python train.py --n_layer=24 --head_dim=32 --activation="polyrelu" --rope_fraction=1.0 --attn_scale=0.283 --parallel_block=false --extras=["some layers without positions", "local attention windows", "gated attention", "value residuals", "a smear gate", "skips across layers", "capped logits"] --init_std_qkv=0.0503 --init_std_up=0.0719 --init_std_down=0.0719 --batch_tokens=[8192, 16384, 24576] --doc_mask=true --train_tokens=133200000
Each number is 500 + 50 x the weight over its row's rms, rounded and kept within 0 to 999. Layers, rows and columns count from 0. Numbers have three digits each. The size before them is the row's rms in percent of the matrix's.

# layer 14 attention value, 32x128, rms 0.0581, rows 0-31, columns 0-127
099:555545523503448497543467473466494496516513457476460563461527514522549584390480515502532465445479518526481621469423498480595447581339466414492525524485430490538464604541435522578417589462489499427536473494502456543533617465501445421523522558542559488576500489516483517538467527416472427479481590546488523465517431484513523546505416483501423621436418445480508541486482422490490479506534
102:597515529606514450480543536517468412533532536563479514539439433508475425446504406552516432517574556443531469439421497446469532523503499450533512498506492562528531387486498519433555489573561512508539524514579576517418456579607570477565469414457455469509461496635507515507399540468534479513570479534625569543467505531426502423554535426523501518466491534460434478541472477483446455515548
093:523507547496539496497527533530493449570492513458454511483534548521562394437452444518498462511534584542505397587432515582520410475470618562450514427540529516453436515501465428455542486481542512464434565508537542504511492487365445563463593514436485462502463546495494559528332600494537559591432467493483563470489512440569465540504497486549532449481565378483556497507496491448508530450539
108:497480455535550518431483509463553525454463482491581570503496514449508470417537559518505399486580493494535544511455570477482546530463577502528507497470522448512549457448491564571498530514573415458473464494590515481488454450574548494516545487456537423470446402494516468545371466457409474483509526546606565423567444493556513421483502400485412570400564564424492577563491577535473469594478
102:477429425543462475481406486482482518592479435553512535550478458538512420578433571473517421511495461534421501525500487541465497503546539599437510478514518515490576425417529522525464530433447564408495503535392535525343477572529544536490462591500395474538458476491626501493516501489492501420500492522473522565482538533450511559453541530558580488426521536512457530550577519580551401547534
102:507551478522471470481542522500488532602568633449542487512524538535504501411556501576488503561489553489469579543560438425491501561515408493424487461594442576515513415538490478448559524402466457468479541556508489518482557460526500511515532435482430595455529465446506570523443554472445517427547521511545541455573524528439499573424499488532548559493396561608423479479468446498438461368501
104:500586455427543480543406462444406477487517501557529611561527496523573501540479558613532426490475497510544520570435523515588477546457561561523471417482518482478502482463486506564491595529502421445498416454521551454497540409530540485453493479493433474524447488457492524481525538516509413431457418490519462507581477477557554523400430452370514593569551487437466549493437584501410485519499
099:539550559422541494610450525523505540512524472468476489453480507550434477550487505444475486446525519454515566472537489486508520495583424475403491573429610448429470455442493431534595581526571519589529459579463570527446420509457530512488447558521530588515529409549544515487444431472530498504557463489428579442477472532528411518583575475548472542371472620494435515541487535512485460481536
097:481475488541591432591489516526417524504393424513537406451452513533463428476501523504478499454513544467410448535431484543519514406528490541479464473519622528492593488490540375506579580511425549551514455489438528414439502442445535545431519572525503518469482516560449486523463543541488554522510482535635422455538525386588469514536521552590541561525460478509429535472475524488521506525555
090:457473421476491470461497506510534428529486530489637622517460530512555525610520454599456486495441462473536425552520508479498510531517510542608482469591439626494473481529443510557476383570423452554522496506514574510487423451469490478521411465492499570443477499492436445581522464564586462439429475541517487537565468485514488562501544433438555415594507526527506394527463509503445493491465
095:467529517576415520425527553554524630506559499539543515500500546479519479487533532520517495492474477574509467538489568560529509405377514425412500564516630563493506571496442442523440522429537524524507457514491482432490436433515413503400466573479426488508412547489404504494419457504528537528503538547480453491528390563471478494481434435520446514625486491477492492499433445584547539470421
104:529526499504472477517506581553498462580497561569531472431502501445564395533580440582469502394470422478493509464385548491504423546542471515530522419603478565496512579537516449457475481522522518467442530516497540519456508515527537453417429471604506475539467487616399563511488590469506485489547493495440504498453439516520559516551438529524564631519429442391534451518553475551541444482439
098:480463485531509474482538604372550586457498491488489454421550479437476578467598451438494500523526475424502579522549476533546416572516507530507516438492504423462552496502497363634545559440505495588514518520483510462490491453447521436499451512510494496481471455519520500535535486611539493473500425486443455484501519545501504490580488479473621547374432527430573501448447582490384505470532
094:453508501525468548447503577485511523430503511486443554474525585453454446496475526572582491489514402460513432516464497575608499447564484478407505540661555392514551588482535520507581495473482441576455524550573572412530514529544506516552491492535551585495510532466544606416550509440488479501464429477482506501540434516531411377454515461587531540509503535472513474452439552500456511458443
107:522461550493502491499502512536499489478527583545486484466503527398520505623546462478431548519541511419452515492551596477461548497574480476486473474550452562453518535533474361670519439624468435514515508484502604553447483522449483477486508517490536445457484455428479556525558502516411446506584479446517456450592509489500553467570543466548530518588388495418460476439480487532533592559525
092:519368525510465512523527494488496565533492498505531551482559467563510488590517508477410536408445394547484539490462453491568461459475501597534492535543564435495405449510514508485535505495398491495522448505420559548500456551544531584597488621572494484529429478641494578562426533497505489503440450521439512578401408422492433498506521500542541449480565438481528497507554515513579479486445
112:517452511486475469490554504582485437476449483412567543427493481473567494474407452510355539495474425487530497485509525505497453515458481415535547591477492439513576456624528569521568546484529468574561495475537498486485474576543579493465647439480480447504495468482480508495567522546525472496378572462504461514527554471475497484597561486474467453405592402549584464526534431576489533527502
096:525521518403514502526484470496568531551456526494582410600516510448425548534545510491545507532519420525482559600547516436530544483548501510585449520539511451492493485512444513539477482433511445538465462467515448470540427461457562545497504655465466530475466557488555563634436444613571584525443504536478502509417441469466466422409456460471495558425474484497544438494432550436569547541436
109:450533466497512503579532498453462519498427478514438536617473502455473509538406485488585475517484549488497471609493441484486445460611447508506501490556393477456417448565547514384484440504490468493420420438525500540597552591518539547494496451500564458501492530492601496523526586469487611518450544435463495475575573456509443534519471492575485623489488455441553503566475535476540518581426
095:454442514614475461485529456464478494451490489505498492564519439541538596592463523475459541560419501469523552531510555520546507488603420412569506499596580592528510459408520462483435622616510450493470459526473401473476567553427547567543413481568573484488524461546497458600478447465528467490482551533510443444562501577524492487493518429513488531537430506445593492565501498486550507438499
095:547527616518427534527545457549522493486449476467545512486513542434488539572467449480523363478530515456446464507498469617566506468503342419524502526515534430619490559493534434450514558540539481464562497528532495461459489539576509583526414497531514516512505490569554507458495460456482318407494423465485515487507495464502493431536492477523519481484560440464436533425523532514471571515610
105:491497493440448518516511456497537482444481465458580453476458416495503485467525470525452477531519511592521488557454492544550557530520496581519466482402486557490506630522467507505532565449494394573461520380363464496436581406477567519515544586513472607514453490480529502550598565495555528558511560549501454510540460483598466518430501481446497541539453471506609451433438444521499430555582
110:484456459500472540504479480510534560471531479472468544518491450534489470544428521477435502419465549526529481506524510429440530410589570562482554498538475487543484521462513407486434496487604485622398548488453452576470539542530473434577553544604501524547448384473450448437622547483488561535557521590498510480520500592533531531457462463387405544442528528428571499550518439422523504461489
105:547573518449477503510499531544484499478501534532573480579457553525456522533407418573558467579510566546452494491552552468561492468464499410618522553407472453398409601450550529443503447409516545522532525451549516517499446569565509470468466504498501454542541512464578493483597583482449473491556540454426567444496441528434502536464481482511522540580569464438533482416501450518551447426387
088:464608498504535466544442486522488432444468515478431561442446512456592575521494586493445568575459580487541465431505461478576503502495478466542437515451621538505547507400490492457514518543486514523505539456510483377532500387498527497560480466469454592458544567496532416562542412438551523485409440507456418528558481490543520505556563471491428509553544501453632514577435566527459498492490
104:482512473434462510478484487437527450496446474440513517468466441466525441509562524411517434539548553516551440488433538484397502551506498535475467509560562555557535559516487522408535484514501505475590463515601385486461561560493497512636456449561472517567454613508491429560536435464561508510487535465600535537572569470499386468541468513453545598487395492385524486579493479483457488442495
102:483497471537439524499466457577572519481418550503571428633473522494486479576415535546502490508504515475481548482524497507474423447432528467537527494529492481518503517432538439488440492504563563533493524523508466457430507552510505400374531458528373435465425498506499411471470412590623566466533554448592492507516529520384407569463585477527438552563559469544514485497522452522505518583495
099:442509537529495495479526448473484553534473505546524496471558458490374407507454534498570557472556490454508456511477497400495612450590472494520429570509526544543534462491451606438507466559460502588483456431541565473624418505670556513489476517567482665472493563416406456446482492499435493463518490522547507484515457499558490492477471455528469484491548454590441482532484485512461475475505
094:520531536527516489540459515402457527515414547494570464507476517474430495452495454462444557490522514533477488456476455323501503488456535462444463503429499530594511532486568454479438507573482513495575454486565511517581498506514501415504450519529501491486449546609445489611428563546501513596497505549575479349382452483595502536486477555495599567431397516518463493499482466491577512512524
098:460494532554519517536523451481486552511507562516441569518575583484522510527504469547432438414460480536526449503458428513544444573496506506550545407507457515484492426532446439519439551511460563467404593521498545557503501388385440495463377507490421530427522484472520479493481440595540510484570514525496518386557545427494515498556467534475465424442448527450488587599562554481394573531520
102:469493568407594501544426490434508393515555441533495545538490507523503487493454644609519551512455449415520476533554458447542472506509506578457506450425533466441554645473579476535464501469552543655545522513504540466457445473554482492454497446499433560528521507489507459476513508488562468475454464463416550545516542450521538490472493534506527599498529504365478418533577500510468488466424
095:466488598534496495522476472397521488439473473506590469573463511483522480588547480553525543475559497505521471523488376507502540591409509481528500505412459469539482575442535570464433380608498467542501465558442441584537529543425540511434508529469544419487457418570548553502482508546592466428507475522498509534454516481479540543469535555501575436417552496407440490451466490388566491578502